From a checkpoint of a small transformer trained on Wikipedia.
Size: width 192, 4 heads of 64, MLP 1536 GELU, 17M parameters.
Architecture: LayerNorm before each block, rotary positions, biases, untied embeddings, normalized queries and keys, attention and MLP in parallel.
Training: a variant of SOAP for these matrices, 4696 steps.
Each number is 128 + 24 x the weight over its row's rms, rounded and kept within 0 to 255. Layers, rows and columns count from 0. Numbers have three digits each. The size before them is the row's rms in percent of the matrix's.

# layer 2 attention value, 256x192, rms 0.12, rows 197-255, columns 96-191
112:130061116141149145120096124142134108121123125120127138133164112123101116137131119121122108091115126143130127124188132112100160137124118117141175123124154155126164133130128147127143141123119142118102116092130122136128148099094067128117125135166127157087088092115120066110135094147103158128
082:101092132158141116098113114117138118136106164158132129113145108111092112117144111143103139108117172135102132101162144108116150126110113150134147086112115105123156205133160113143129119138152164119098121092152145134168147117171156181140147123144122107117112129150132136158133113102110108094
087:122114147084140150157130099113153150129140154131104126131106148145139134118088118151156155097059169145090154160120197150113102147098075111140081120143123095120143142142144090111145096141145105112107106159135131179109135125118135144137095120135127105148134153129156123167124154160137117174
112:146107114112148120108115074109150128155149144048123107117119125118130101116126116164157152089156140099154149112101121123110116155147176148140126140181142094143126149122109141113143096091142103166119096143095166166152134108110120171137141103137115099105121186114109123178089097104146162130
090:113105154135149132117148132144142148097131144154090084148146132103112151155142090135133110113095103116076114132149096147097124084090124128137123132088122140107106157124148132142099108117120137158097118156138104154144139113129142141111114089129164136107184122146140112119143167179082111094
098:150079180132131124122104121128127176166147152137086155136144124152119093124100147136103126124091153148109104134149128094152087166099126118136148098153160143095119106116087092108129149124154146131107120084089128145117147139121134099108148167157140101166116115149068153139132100144123124092
101:087121091163115103125128120119093129133150135120141119154140144148158125099112130113137115110129141120088111128133138118163119127158134173123191132127109180068129117125130136144149162154127159117138123130145143079153119116095111100118121147111115152092053089106138117133141124139140158118
087:111164140156124124178165188146132166136119172150095171106167156159139135093142162095090143115125178155122094078114148155141124094119091105153140133119104141136132121103107154156171112127157149104132133127126116111092094116144132118116129139155102130088103119140121137112111126149114144136
109:114143138095097131118116096071111111164096108110079132149124173111161113135120086148155185156117156096115143139122084172134158131120122122154089145125151139128121084143143100165164162114129106128127156127136151136137140139094126098147168148097143148160148136067145106111112094130135173094
095:136118154122102090109112128142097137106139142147140142128179141127123132158140113140135162113115093162138127104157105079128114105166136114148114124160113092136151089151167128154141090179102106106127150112140136105138104120093092089094129155124151131171165133093101086101107124163080143131
095:112122117125146168113117164120131111173129105153170143119099118112118118116121127146131133201129118132138141128130105115147215146119108121139104099142138123161128112103090109133161137090103145113136157116112148130098143173153103102128071113134104129164126110121108169098131179143125135148
104:179150153125144142169100142176151158174148131141113145129150069161158069101121126172180125154111139122116119162119102132116111129099126118163128088157125118088130140123133141141176117080147107131120129140097076135134149122143102110091138123141058111164119141097121147147106093118123148127
096:148091148134183115152155126120162131149124143144166151095141090115141107127137162123113091149132154120148120126115130134148167091088138127136130103122133142123128115094119143152129133169094099150153114121125156127135135109142087141110119037109173118133092130141158102136126097153131099123
088:165150121142166120106158166107149120104119152126117156142158164131137145095095098152159175099155148152135153120099112119110089141117111073096149141145112152144133109159148165135123088156140137132130139119122120109108120121103142133096139130067141110118084145098144091178141196129111144148
094:123097144135126114139136088098106108153150120104159154117113143145128126145104096119128164105158138109124118169103142166096112110130136137130125143150122127140159146151146144152121122177123130160111105152130137155105103101101126183143157070102104110079065132166138096118119117093153113164
094:128142144116103106131155161116088141124151113114109129138152085130117134099148143108149140113156100152113119155132076137076118152148120138143113175119086116140105142135158158115096158141072165125081119101154101156114141123138166135117123127129115203130156099145152126103111090135109122090
102:174139142165147107128180131098123147113156160119135151115143148159110098079090157129093155125098105176146088085118158104125124104150092142120102104118134148122120107129127083077126135123113093119109138131123115157169142131134116157109112105132097089114166122120176187115099124125121101140
098:100154106102159111131137149096133134091097132139108085133070133093092150153119105152139075135095122079163133119114096123095098149129136120125148162117163101145134082174155111129098155124119135136117134131166155104133133123131145055156102160127118121113134158111113126122114161147144121155
079:145154118165117139162123118129115099074140118127145080137120147150117140109129092141124102137097077144156138128151068085109137140124142114096100119182138107136132123152106132107150141128111136124179128152143152107128178127155144115176133110140148155159185184156101123162098123150086129132
091:124127092093142139114148102118113145144095129141158111128174117147102108157115122181082141115162095142168146114104162132125150090090095127109146177152115121143131118148127148144118158136121118124095126189139137092108139110130150108125113135122166132140140134141113103131094126130120103163
094:109103154139141145101139127170115147164134104160095117128135140110074089141121130146101091151117076123101127126151120120150094130084102193085138118108143109142120121085131137109094111145165119142131121099150097166126129152123139115131130178131181108091158115173093149088162122140106102145
094:151133111129082130116138121113191111148170116095102110150139106132157129098170124127146120102103108125082124151109120155143134128126116136104122104103122154146114118102135122159154077131055128096102164140149118135090158144109139144119091115099113103101141140127136134140123111191096121127
092:149130121164117115131112129119133141138144144098180165156131129084084105125085131122125125172109186162128112150094150086111160113159130139133123122136121144148101170097188099130088116138193175159131141148103154151088138149144123134111123181176113094115090115151128118111101121102134149087
102:133118127133134102119119098142139145196144083121146106163156104125124117177130085122135142107124136112156131156129118161133138130091154117097145131161153138120136114162142138075125142090104098125144164118078131110142144123104105094110144142129182174143100127102126115148132125174097117183
094:144129154138174104106087129123141105099128143114130104098099100074107120123124094112149108137152138122179123094128134114085123088136145118108131155108155106092102182152137106075049155114128099151104128142118128152136113129134155121148149115155167111141157150166128141142141162145163112131
101:116140192124137102135120121140104156157121132155126151168115077131158097134089110117092100099129154116159124096208129068100117113106123118119142122109148131116111120146131148150121157146123117126121122134078108125127114084128066088088148165146150139134105143171095110118093093103147161164
083:098076116105151117150147153120132136122104112151155120105126158107124145141122168151131112158119094106150170163081153146154127073177166132117165174166101121090136120119108141133158125137100118159163132125167165092141118137152136102113136114123151123142122105097124133121150129126109107105
108:125153128120153093104129143113071120125117077148099150109116115117117168155142149130103172148120149162127114125113128127153148106098160159161099130146126107139115111141122122152116149105135151120158161096136111118107124147106094109138155089116121180164122087116159167141160137124132117088
103:165110136131153135162114066121156098160114128130143132098106108138142104122153141116110130112097165122152104174134132111124137135126141118091102062127108125113150141072097094118106090142133152116165138155105123176126197119134106173124142138143109114161096147134121143148112137142140117154
114:124168146136118127104116117157161144143068152114115126137168096155111137151156135157097098121105120117123118172130115110119137122102074122130088103117102141119125137096129123112122087120099193099113134119110147155116127091180121139130102138147150151142157125097133136061084139141091163119
090:115129079142125143133144116103092137139091140139094129135166127129123101153116125103103135102150112127078194113143093160160110094103098171119121169106137109132138133121149113126169182153138120119129119070149124140169119128096128167141132152154139174066118114108113111148123118137115133097
103:160112117161145142171121146155112115117123120131125127118128110150099129112136134156117106182143155156134098103151104103122166100085119186135141154089162130109123099134155094138122167133135130104162144133141167093127087124121110108178143159155155096148130120081146095130124077127108125121
094:135176127095180135134080128151178139120110107157093136074081135105118103173109135142134100185124132141105101171107145106126134120137126104094123050138092119167141161121104115128105134132135182165161151137121101156147170138135138124163110122138099094155134113133139159109138157128153124116
099:119148135142137113189152136140098130149130107111141146150112124160149114108100139114097144118133074124133137131137095152122110104123155122105136146150111079092097124133145141155162128148167114164167133150133110081153127068144110106125120120117096189101151132136114140133111102117115146098
106:137147133104138133159077088128122122096136128174072098144187161130173114113150135083155141137125100099144159113103142122096137144109132123154117131096174100078118114173118093096148130102110124096095121110121113137094125128117136122145132124158137140127168129071101125173081158098131104146
083:164152126115119163166108113192112117110134122173151101159163073167110117131120173148125087129122121156123100156130149109148103118144161130124193162120131101099130130143097158114130114095089120114155099112132090104103124105126122143153145115122100109130170132119134088117111108126156142129
097:099146103111117127159127133148096117105138118115160113095135160126116142150162156135099121151121082099139140076131148078119133112132110202102140113112124086138120138123170115143103111092140134108127125114141102142145107113162165181134145146115122128086173119158132145125123127085122147101
089:125151135140163120099130152108134104127162107103130110118118107172155178107130100174147113078139157131171123105160115110118127173142131078144142110124121129143108147187114133089100112093081133090077147140128133141155137107159112104122142097097137144163138162147140132132128164168130119150
099:122138134134158148164122127070160113156138117094114116150082122129169113142117126129109160096111123148115174122171075138130161129124141112139088118137141107151124131144116123146164141137116111185106091133133146130131160096107075127128132131083107139131107119103124094131113106108149157099
097:102151135157126142113122169096168133125104151132126151071119115139118123105149158151082096116114128155136156095129158108142144136138124132135134097108119109166124116074100110181124110131145136135113176141085143109158086132170115124093125120138117117135136121175120136133138141101144153083
088:099135106153128141163106136120152137114137111087099080115146143166149161104164122124157118133154127163122137183097105172114108127107121112110132153108118153102123075144129135100146142135148142109094154180160150094136127100162118058149111121101094130150123151091115142143109130144133121114
097:146151119196124109119163158131136140126145121127098136115114147125109117102142107122107107140147116109157088080119129115117170174136119127135119115150129127199078132135114159151128156168145164136115130144126113112106139147146110141124173082091153118101088112116149156135128118101132149110
096:116124146125157153110095127130135130152118145098117128094149109104132130100125132134124109120149131151173188094142088126109145135155117094089140106144121121156139128134101123076148148105175114143076142112128110152148127119156100134134112158144091157150117169157083142138116124119127165157
086:135099130101112125108149132096144063132123126095117148150139122094168150145119111110136142109090175108128141153193122122137139106157126120121110108148143128109147134138118098122096119149045135121140132118107152164107162117102118154126113130128155150137172159153158074109111131142084158138
103:099148097147157149106150111154081130122145143104100139145100143091137147152093099117132106138167137136118129114131095108160123126119114100137130138138159123107155116131129113120118112121173117114106142119087123105103148119127170133160113096144135132132154146144175200080157095117158147154
091:121149108106129151136141128138122094162121128178122077118109161103113154111076153145125091184155133122120152139060131158169155078151117103127146147136123152105140107103120128159116108131136126131139127154158127115116118123108112083139140141066177093178155085101145111096147125140162144117
093:126097123109129128158155108135119116114100105156095107123173112073130181173114148108162117130108074104112111138096145135120133128114122138137129159132167133113148122103111153152117125161138122089126115135151111119114160129141202117142180128112165167133085099098195143140146113125110111092
102:164129108171150082096131113098113111140121152079222124126135130166148143103106143176079189121128122129141107113114135108114170160145146128116153169138146143129131111144115139110110097125148079119126143133127152150129118131125102120168140122142135109136130154105131160150094200131133123145
094:109089129084150161112159096107131165109095139158140119108139157134166104153124104120101094104141111092156147099143133148177132115116119119107141142090113152111118092142109122122126121156172116135133135135135109130141155116108051105103178107113139132136133126172132119103128140129139120137
090:120139121120087143171163113116121136098150139118152128107141168146135110126106159094169113152128067088102124092137126127138145114139167117134160139119204127154079082135140103107145105168141111116141144132133135121153150147137135088125146097108125133101169137064130145105134139131108126130
102:131102136123145129208134115111076153133157121168137119181133115110148136157163125101111138140116153076099125133128073091119099135110139131156106100157181148134137117157134084129148142119137155137126091145098089103164143139110116063094149150130125154118142106121120133162110127096131138111
102:116114096115131153136096128107122115152094123146145132103120145115148193155137130136121118136140152084150100123121124099131158113115116077136122159118171164147121102094131125135129111093138104118159153098120159111112191137155152083131132148084092137099080143103113161114155154125117137125
099:101126108095165088179132119101167147088108138143119123147133186094136132154122150125115172177131137088112142133075154114148113066123129127099129130135100133118125106131085097127125120163133143133166148163129145106126175131142177098181124138121162109118173111124106131126081152130135120114
088:144119124125102127104138137142190149080127151144181134093106178086112130124137111125118141127138080108111108144089140163151123128139145102117092144105106129127142123078120137144137102158145148112144106085160125153122138131115124170118094143120112121124129057134137110139140114093109135143
099:093119127100118128151111134111135140092128122133162134150125114080160085120108097122157119138185186139171167132144106097141116118165113136129113145094135079135074131149124115087104142167106092093115173145083117112177146145133152110152120136154118127128123134151134145082100098102159148128
105:147164117121159093121127127084123120122117116161116120133150144126177123143133119158079130170145151136136098129121146153153128093150124120132155112147049145101119142147130145094121162128130129148132111147124122108155085142126116113137115123102130119106111100150115122151108100099131158146
089:063167096108072118112139141152100124111140132149149120155136133126162096143086108121118125066144094118114190086142148116177097086123157092132140168127144118108122124150136130136148115149092110100097120113116120124134167110131140127095118153095135172130144135169121121102117101119127133103
098:132132140125119125153103142135112134148138158140151139132143147130190125094152070135137137123174156122157098121133149109139135169117076126174150129137099092132088140125146130119115099125147105104109154133109095128129106179115153155097082129136114126098147126121121126119161163156121145140
093:111115135127125128130140179124118150076139125077163122124133134130163150139141104147163135102138148120152145196115181102112105146129131147137114128108151113116128083142131101140152106155118107114125154113138137161156158132102131125178164114122090142151155084118157142121114137085159135139
# layer 2 attention output (transposed), 256x192, rms 0.103, rows 197-255, columns 96-191
101:191137090132177139118131154112141126135136130110122078118135101127109142104124104092143120126133141135105074107101106125104122145136152119136096111098112111149138098129117107155171158102128121121132127140171077104116147177110120107142150148148136134152173139121144151129105107099122107142
091:173112100151116170116095156157112132122108158079117158132099117139084121123164139143142114115113092132096083123127089164114086106135152122132132106131139142143171095132127118070150114158130115108118137153163058088106125136125085142144142114135145129140165124120138114069123083079128142115
091:109125108152139152113126129196141123148140117157099103171108141142098140142144158124155109114160120110136069122146123124128179130126110110125156135113133121170088097158143195141144144122148144085095141138151109093102133167090131124113111155152115147118134124133159135109127117077122136096
118:126149122153112131100100139149142121109146130137096086097147165137153118136146150129094108116129100150062124145124120102147116118092113160157133143105106160109126144154135120120097134163123130096109121091133148097101136079136133135101154121091149122116163134164114160130139133158146173149
087:142119135127111097135098152136107089161166125106133129134124120139096128098104141165146117133114156138171162146153108138163127138151124124095127103119145139097170146148101138149104084094140119077134150113156112104133140145136143102143088149118130119172088139082115132094110119116135126093
107:130130099108077126111153146135119129131103128147126105122111132146131146181152100099129086133145117132126089117127180124109135134144142116129178113097127102147143107133103125128127119067131170114142075103134115094117141146090106096073098118194151161141165123137159125136121091104078139130
111:154120088081100117137114152131139104126114108150119133134127093182137137131153094106173128154094158126135093109149117141131137167128142106101122158124099129170137120123093090136154129093144137165168120129145118164127124182084112110115106130164171108158132105125163135187117105116110082126
074:126142122115174147148182095101177118116103150114139137133148110108115148132099108124109120123144122119132103137106124103082098129139136104129095135135156067148085113128164118146152115150101145129117120130108126126120099148149146121146184129127138139135140118123128130104144136102144099161
115:103121157160203160093150136129107153095152100129165138094109116152103135157149113111122108157098124133128124128112148115106150109129160131150107126148138109125085113110110154177182161138128138165147161120148145125127151132145155179132147089142166063156122130109133152183128118120193093165
097:135150074177146146104145122118105136177113108139170124117129141116139138108129107164157115113142113117128151163112155136088127157126104144137122100139142146112127154117145124107099155050123138104123092113099135147135121096100143119136096122142095113135083145097156114181142097083130143126
083:113111120138143161122167116121144132129124112121178096098139071136111130121136104096163135117125116165142119086129151115111134108135162121134154125146112122180114096126146107159189151087126140146081130127116077117138096122103108188104163107118161151105152133143086092116124096119138146122
106:105112076125138165096193129128098137105128102121081087119141119147104172162133122118136078115155100118167111097149136112113139111113103165144108128111148121122119133109149132140104130135127155132150068112137157126130122142113125164140122152161151142129153078131131132102130124161151134145
077:137127136159177116129142115113157126140136134103103143120199108133082133116125100130080133124119117158107098119093123101076112145138138125145134141144170110185096101120193088138192153139113164128127153122127090153146115169140124126133115129113163175157169162144117139136111126119136120127
087:098110134105158105173100109146159151153192114153120159133132164144138148154184127155132112114111141121138087162165113126132186080123059132147116100134148134126116107124130144155119129121090102119127152113126079174128114122131137181141126161132133141101127160153140177129141103144137143151
111:126177128130163109116154131134133119142162153103112153150130133148120170085087103131097102100127097164137099124095104100120150108123095162143132150132159083103095123128148105141129164126133126144159155153090188171127155121101162147117121167144131149148161169122091165173138181134128142136
094:136069157114144106149108105134134119095101173146169132114155119116167122104082140109111164147072203112141161164128149127117126111112127139103110106104142139130154128086145138125122092154131099138166159171129154152122169102133167125185170148128122101080120134122145094156134158138101105133
110:112133130105135181154147137148119134131087098097099143129114120130187178173155116132119100138129145134150150146132099122115130118120141117092134115122154123161093073100130156117142113133144149168158130139076168159148123138116139086143126146111117135146113133104121124112158099125090112105
097:128142161131138121145120116168118160181127133145196151123154166147096075142103154156151172153148150138107138117151165178190140127161117125121143132159134170118126131138138130156122111150105097107129135144124135117152132167150112135146158102092134114119100134128121137082135067087166105106
072:142118177157101096141094147139113107153142103173161093123126197105124127134144169080148143098108135130113135137154142184179132136148097151150145101156095155123170136125131151086053083119126107098106078137153107095121109134135096117115107134122066114110082154120121137121136136147107120100
095:107149158187193095131116109102142162148150159140138144135110112093173174093083120118149116136091135103127120153094118087096116104122129129154148097135098127115105133106136137146177135143125108179169178152131137185159096108160148120156136148116134110128109141131167170146133140152104133112
086:114143126140098119104148136108096130123103128126142158149084126130161166147102152138145141119149121137120155130130170153128132137145181101116177105124118134089149116115097114122058111071124156108140125116083143107165104143127108087141106092175128144136082124118077114136137120136066157163
094:135126128107126152135096160123126095104133094166126146107111168147102106118175100151143122098146134126152122100105127172205141141113128130131188147127124112196121156127112122099134134108145143109145111117112125125133108170109141157137108142136121122133128123162064083201112125092172095137
088:147105110085098128109133128118127123117129148144088112119126073154153160150169082116113126128103164133117081062132124118087140135135123103137144117123099164098131107113135117096131157072092143103091170156140120147149138147116120105094167112097159141101133161098152116091159132121153120132
117:141127093148129121115086172136142106136159120132110092100147166140065106151113146162137101129159132134106133113120125114165121151133130130143136161142109146100121118143131133121091163119148129146147138087161120114131054105093107123126090146112133146122136139108134112163092138123150134110
078:129122169101067089132092157140086153123169150136113135141121180128163117128145168154113122121112147125143169138161112138163130127108117171117140112128117171078174147142100162098065086139141104113134113129129157119146151102122126087102088127120101127132107132116139127141129127160098164100
111:153113138074113122146162103118094183103119165122145089118123176092094131145126148135135117130190112128102130131136120128112079127112123129126143105140173125147137129124141089116093121141102091084115106129143126156111142118182111105106163105124094165102160117134133139114124160133130128108
078:119138100176182131128176098117168142146129114109133159136164073136098130101080075148119137130117142134121103128095112111096123134156126107134093151139145113128083122128162101162196149112106147158099170122106116140145097134134140133142164140107168121153131154127134125121123118125135113141
114:117119118122135152129104097150150104122188111122144140173127079120130108129110093113121112125115130127186129165151128140126150104121132106092160141123103132039120160099122140182148135100124087151136129183136138162141129076130118154167118131110182139165107153150114098146146092126103122145
114:144099124142084120160123120115130141102117144131087079118111155113076148143108101135092134113130101158102086153111125111124136125090137147155163139171139137125163102138162109093107127158130150117077084151108105117125083128140096115121134138109121157113168145143134126120139116166129144115
117:130076163159139115154113099138134105151106140108136106118118139152096140126100155102147114114159081114112146132148157164093088121112143145122095129125139167134126114138170140122111136119109140102083152152128110089129125125158089143129162098114136160119119168111116147049147156109153130107
088:096091174142142100147132111108140098099117140100118162175122096143117144141081120122117140153099127086116077140090117123110102101130157131093112135125134143091099098126148104148116113190140105110149179160143156163120096122164131146157160128134158102126118161126121130131144148146125089185
093:131082159178131124094076152132065133129166161139146091123119130112117122166165151101093124113109121131103134118125115140110079124121138133104118057127108139141132127103117149099094076148102115117145092145105125119151144148125101098106136108135123122119115120113160149127143089144150135136
102:135126135157078111124088085150106135161120111141133114146133077118120127144123123100151141121139105106122133121149139134128145114134115135108106149163109163074179097128139153134079152102148143090103120170191097093129129086147103102142149142089148156107121130116119130085136122145127136137
083:135138112135176146135166084114149122124117130106141128136173113101087122127067103151106117134143144130107114136095109106122105124173129117126095125152165112104105125135169083170132127131096126135106142143122146158106088129169137164169206156103127133137160134134106143087132159132143110159
103:095108127132113085108149164071141167119145154101125149117115160125102100144116119150124076117121131082199148153124091094165113091147114124091125113117112153124124147133134145116103126155146108127124097133136163087100126087091113116109102114123084125130146196115163111124139080102125132135
081:131111145142115097105113146084120141152140168160112103169114130116142139092129108114129117114153121106157125099144100148123128104114086138097094073087115108130133160116125123158061100116142087113121110139131167133084116118146141079111128147102106132087130122119131104123134152149108122109
098:133122132130107172131115143120114163125110139125132127147100139128158130113116149168124163129153129123114203151155118180124115094146138145115118145130092195098128187156121150124089140144078102130115140176139143143138140095165134128146165108130114127139112177128130126104159137160111172123
091:155109131123123113148085139177151120144131128146144107119135182110125128128190198139148153144103135139116178132159124182154124116102105164131110115129147142153165102126117143115130106134158087106128118097139096112108097101133121140092119165127120123107130118120137140105119120112125131076
112:124104170135120129138117103136119139085163125143162085096134139099093111109143141100084156179121107132094102133103110104128110119108131142133107095148136135118121106138160122144116125146149118073098147127167146126086137060172137144101139119084123117089167157147106181141132158135161136142
106:133119169113121183158137084132120148121098126111143140143118174095159097118196125110138146146158104117097118140132137177113086127141134098162150155128129152137132135140118133096152142165090138076087096136137066131101156111195125170135148107111125186152130118132113131076139125105169140127
082:109124154159146127116094128165099116151128135128155131090130170157109116130143184118132123170108149102118143114105130115181104153129133172141101141136140118127147134141159145074096125126089127142139051153124152077155119138126093164117140141144117116148080126114125178123122112109145110113
098:132130146094154119145105133127135127114149132154151153100110129140149143119126145129143131098096126171131122135118122149099148148165141129124113133143133072125155147081145119116101136130120150146160105118150115149139154103128125134154146141129179129136109124120094131140126100151164133161
107:132126149116129126142150082130130148096116156099151118107140146093151108135130157176124158117166166088088128142111108104146106099118151174120106131133127135093151114147155123114104135164121105100111110145148128103110095072165129116136168120092099140114137121134116128104144146161129161132
086:146122158155178100122150134112121109088130110119107101127138157120052112111169086113117121082125125151098129097105128153081141128120153138101128105114147120173116094145117110118130124106125109101080142097124092112120121160117132141126148108136064145109146155145104110153112133132097101141
109:141142163125140087120068097118114071116098094157149175127165111116161182133103149132141087122135113096141146113160139118142144128112158132104147151138102117097126163117118118145141144093140131126150122127141117125108118155104089130072120144150127116163128115128114079140103175128102104156
105:090146139137140104121128124121128140119190115138161181124147098134149133133138091158117142115130102126139155054130137092098181159115126144128137131142106149141110120139120112174154131079140153133134142117101151125174089145085144112121079094133167091167095120116110122204141126154138125112
095:129088140138145143131075144106096116107120115118156164123144089147121097107076126155114138139113131116189143143119099137130153120150129118153126123140141081051113164127135109121136133142086123181150160139105146151153127125123117126141142161120141067119121159105162137137111134128105152143
103:121125128135127147138111156148145149161126159117097091109145155191137106134175117143130110099129141167101147121139118132152135101148126130133170095117122113135117104155119113096124117149124143174135124067052154118114072161086121146087118097102123124110151115143137098152160077139116177076
083:130175141168178088126176119097145158120133124097133148130130111112094176112083103151131128148117137121093129116127119074091106141122148123121099140147126105109108107141145117171174170119106137153148152092151135150117097145175144103141101124126130108180107171117096159122100124143106090138
091:125139138127122098107109153089125133122091130137132143142150109129131124114140106159135132096097167144132158088139103126158120137163131115114109152135129121044110133119163125133087107092139109106145121114113180161137070127094136100172133120140155118131102192113097141143117107131139149134
119:145101087113118145098138148135114135118147122152151117131136151128058134154115114109134142153168128148129129140112180114156133085135105112121183151118121134107138136123106109131147152121096129105115094115192138131104139106122140174103098120157153116129173153147156125090095150111190107128
116:119131119123084116149106152104114155117124098149178111072126122157129125090129138120111173133104110130134155131167137112129133148087134129178101157139109103137128092140137109147186096104113137154099143137118178131126110122112107178099121116113150051143113139140123110157120134135129134109
083:112147123163173117118155096105160125149129126114131174131139097123085145142077077122126119117134133135115095116105117107110134119173139114115123149155132114145080122144152122176171136106090160147100152132138118143151091134143143120148170112108159128144128166119154147096131107113140095162
094:140157112118162121159153128094103128192183130114146151129139093172095154110120113136131115108141144163120124108100148113101134121095134127161140124142119122149102143152132130140098153114102164173136160118122152133143133124140160120130166104143142093134129135133076129134137130137097138127
089:144107137114173149118130102118119144112102111121149131110139129099095145148139121131111130160154147100098099134128146122114104123114143149096093160158142137142108107110142101124124124158087103103108133140149126135137119103180131115131214103092116126125129134121146105116121148138143103184
118:122168131135135139134158120118148157099160139124117164173100153134132142142159133146139138129140124058133142129158108118136122141117087146106105138145115143143160104124126149112134115162149137156144165134173160174127156087159192135120110129079121118185119130138191142172156132172117104128
096:113154112096147111151153143112130137142137128162171115125132112112153135125100113151153120157122154131156136128159110123065132145111136134113113169141096134100089162107140087188151127084129113136123142149138191162131089101127145097163166109167140101127093142119132113173109156147071115141
103:128113102072135125111125128104184146109151137157125086135114176119112176158164143158133102155124117122150128129153139124100151094130100112139122139139106117165155104157107122151141124117138128091100145084144110158132122124108173160103169131110118102171145109126159103165117088098154133119
082:179086155141155142111116108138134162187096074102077130123125139117117130124168144108143119131171116128116112093129160146155129119136143122139104121088127105157071148146105160143095195127131161139142110142133161171104137098144113153096136105151121123140104123083127122110130133119118142126
# layer 2 MLP up, 1536x192, rms 0.178, rows 0-13, columns 96-191
099:081168103146140141159137123172144115106141141184168138109120131122141117082128076148111103118125131115127140108088146116168094149120112128114128122081138108121155095096122139152135147156099188133136150152146168120104164109112149123126150118137125097110118090137148103121152182079154150129
097:115149120101094130101115101110149145165100131136131132049165119124123159131142118140145173100138179145122143115102117148140170142104071130104104086134145132106147127122107151140138133093154129095126093147116102133140067166122135124125118158102115136122099112165135097139090118087099171136
100:072143134118112140087165155144083157164119140147117130147128101112147145160129182070134155143115116097150119118135124096107130132159114099156182139115137135160120101145103187169094130106140137158140096139138138134136173147141140103121103108119166121146122119098096128135103176117089118145
103:108137143135134126110128131144138141144111127151155137131135148133090121094138127117147127118060094125112111126128101121117079133116091096194155137088161127073128097114104152120107152168108134148094110166163156127159140144106109136186095091145102166143161125137129177121082126150122147138
104:176141085180153145128141120135109141098136133099122130146081129130083123130112124093129173135118127154133100143150113116093135130146122164121082087118129164174115193132115146105127136108137130100162124143149106071133098107120090115080131113101151074105095157149152155141125129135096152160
095:125129143117105138127187164119143149082135127145118109084147072161078175144117150136152175127119105112132089113117141130116133134105137126129097102149093181137102092131129102129116147107133118145132124164129121126144084124139148103125120106176132130139141136114142112143141131115109101091
109:138107168159147130108176131142108155099123150130142144157110134073111115125138132126160096109113123123147067115132147106135125141097102122121098120138151156156121128142160131092139144167158128159122103075132065123110158163090124127105096138064104155130118093141128126125114103146124127083
098:112126127105140175149152133162178160077126114159142108113150107114101146127113107139154127117132151107121113116084104140066112119076138175139111124127159141154155151118117125158155116083131130115087134120117125154140176133149144125112132164157085092124175108138158165113160070142161139137
099:146124156115117097129117093137144123119143127133114136148134165113118144166125118106099119114101132088110135115138129117113152121092108122149111161082159155120144072136119189125119083107151150149120133161121107127137147098166112139106097145136107121068150089146122159109078170105120142154
104:122120124144133151150084114108161168105127140121162126082170151138147098162128132117115125101093147118152144109108118090148131096107113138111114105121170138152147087134133103111138096135117118088115129110148169124136140150112130150119101156049134124171115108171149120127116125145161106108
105:104127102130129137078083122137118121134132125136123132127151104120151154155157151110082163147163113097117125103127099156110139143122120116124147123098089150116093107112104136101137086157131139115091126056128153125136106110130210091143167138124155113157107178099171098133148097162105125151
104:132165158098102078125144143149111187138138123128113112093137120131105096085119110117141165155117165096120155132126128160113183096109107142115138126130137103145119147096104143088135117105144130176118126136135155121153116131118159123157151131145110149171171123135143100116130140130150154122
093:119149148084119132140108111101162135098132141143140178093111116132091131176183121186132126115085135132140113112143138119120164107109122122138117096155110141105164130117114102115146059139134126123155083108106124141130151101096145144113093127129093156135141103135123133085109151133120163107
098:131137113112168165126130149141147117117178104142073083111127108149126111156111134139097154159171109134093112113091117111108142087131087085097135126109121145151157129180145139106148091184124095093106103115117153078164152110104200112114113167158118130115178077162136126131085142137134148139
# layer 2 MLP down (transposed), 1536x192, rms 0.151, rows 0-12, columns 96-191
100:146150124131144148120155075077108136175094123099132122108124110105130177173111107100173126087117105144152179140156105119105107129148104080131141106171106118149132146133127126129110184125111143096115149124078091118121154150140135147117147141122150131161096119119105113155131127142136093122
103:097137116173102147153132164114090125116114096103124138138107162136116096139157130115135089133165103109113126116062116152094120127146108167140125132149155136138159112117159139145079120113134137080102158137111130137145148126138109121102134101121131132096164092160106118167188142218141134137
103:103140142135133125118125126119141137143152096113102073129131122124100124067137100125107106159114134093120159185124117149134128110135061143147117101119100147122151140146122148138142141139109106165160170131160092133134104130106118136110178127129139158170124105106105140093117135190065096077
096:151124101083100115135116104113105121124121113129118158123141101148140120126150107110119131144124187108158121108154155150161109157108127117139128131122076124120145111119117150159168118136137172120082132100093130134148191125091125136139140144097159132120133122133119177109105098119157103126
112:138132115117106131125128132124101135101135168110139152121129092107118157126135120113130123154113093125152144159126091140155140134127120147132116110095135092158140100110117102164099141096157156125128118158150122135130167084120074092112101096130115107113141142086152059124117138132122129134
091:113115126101138152175068122134102128148171126099142145137158109113177109133134104141106094136107122155101159157148145135109112147119124120149155140107138143104164140133121142109095122138104099138109148130184123152162151094147125108097100130093117121128131136147145106119098111138134141133
106:164153091084154118085134109100127107126118131129139127134127143132093170150114119080083082082117111113106102106098142145074115120148121168120095109143115155164115127126137121151133104135102131112091150107158124113135136113120105119101129119139149112103140079124149090091137127084141100147
092:151110165142128069088107159098084123176106144123100138132132162166137125110156112092092113125130116129121178146156132120155123138197132081145108137133128101100111142129126139113090134136130109117153109156132156088152062135122096123154147128100165179129118114097101122108106139123120109140
099:112132111162124161121138167132132118151093135141120152149151120132157124093144104141154141174071133135106160125101102096108127129134157117150119131127096163091125121132200148182128128146148130168160124127150148138131128106118109107115171134137143137108131151099152124147101108158137145135
085:105142188089117117131135160184161117134106110151146110147110105111138164101105128106100154125176132157130105112172112141136149153145134090128145136095137143098154165065149123149133141135161111151150122144117103161121152085148150079096155127166113117125103116132102130149125131098128141192
102:169089104162112159135158142125145129161092112122113139110092164143104115146172095107128137148134131164131121151139140117095141160122129113108124156148133119149098141113136116129112112132136090119108105163153134133137106146172103148101138111145109137184118154137136111102141155107153077156
096:106136122145164098135097154130121092077103154138137146142122125137149175148150155159151119084110100138103146114097141098111166127123148131123099090101128137087113142122110149133118151164146130145123104121119152121076119077079144137095118146133131084113075135127147139136123156176076108128
087:107124085147134130111164131062115131094100093117116127167126143126173118128132131127102127167128108117105128102160148113113138145117128113120131164115127106093144123123048106135171170122113119139075134137127142154135099113187122115147102107128113139102118101108108127136130124107145104138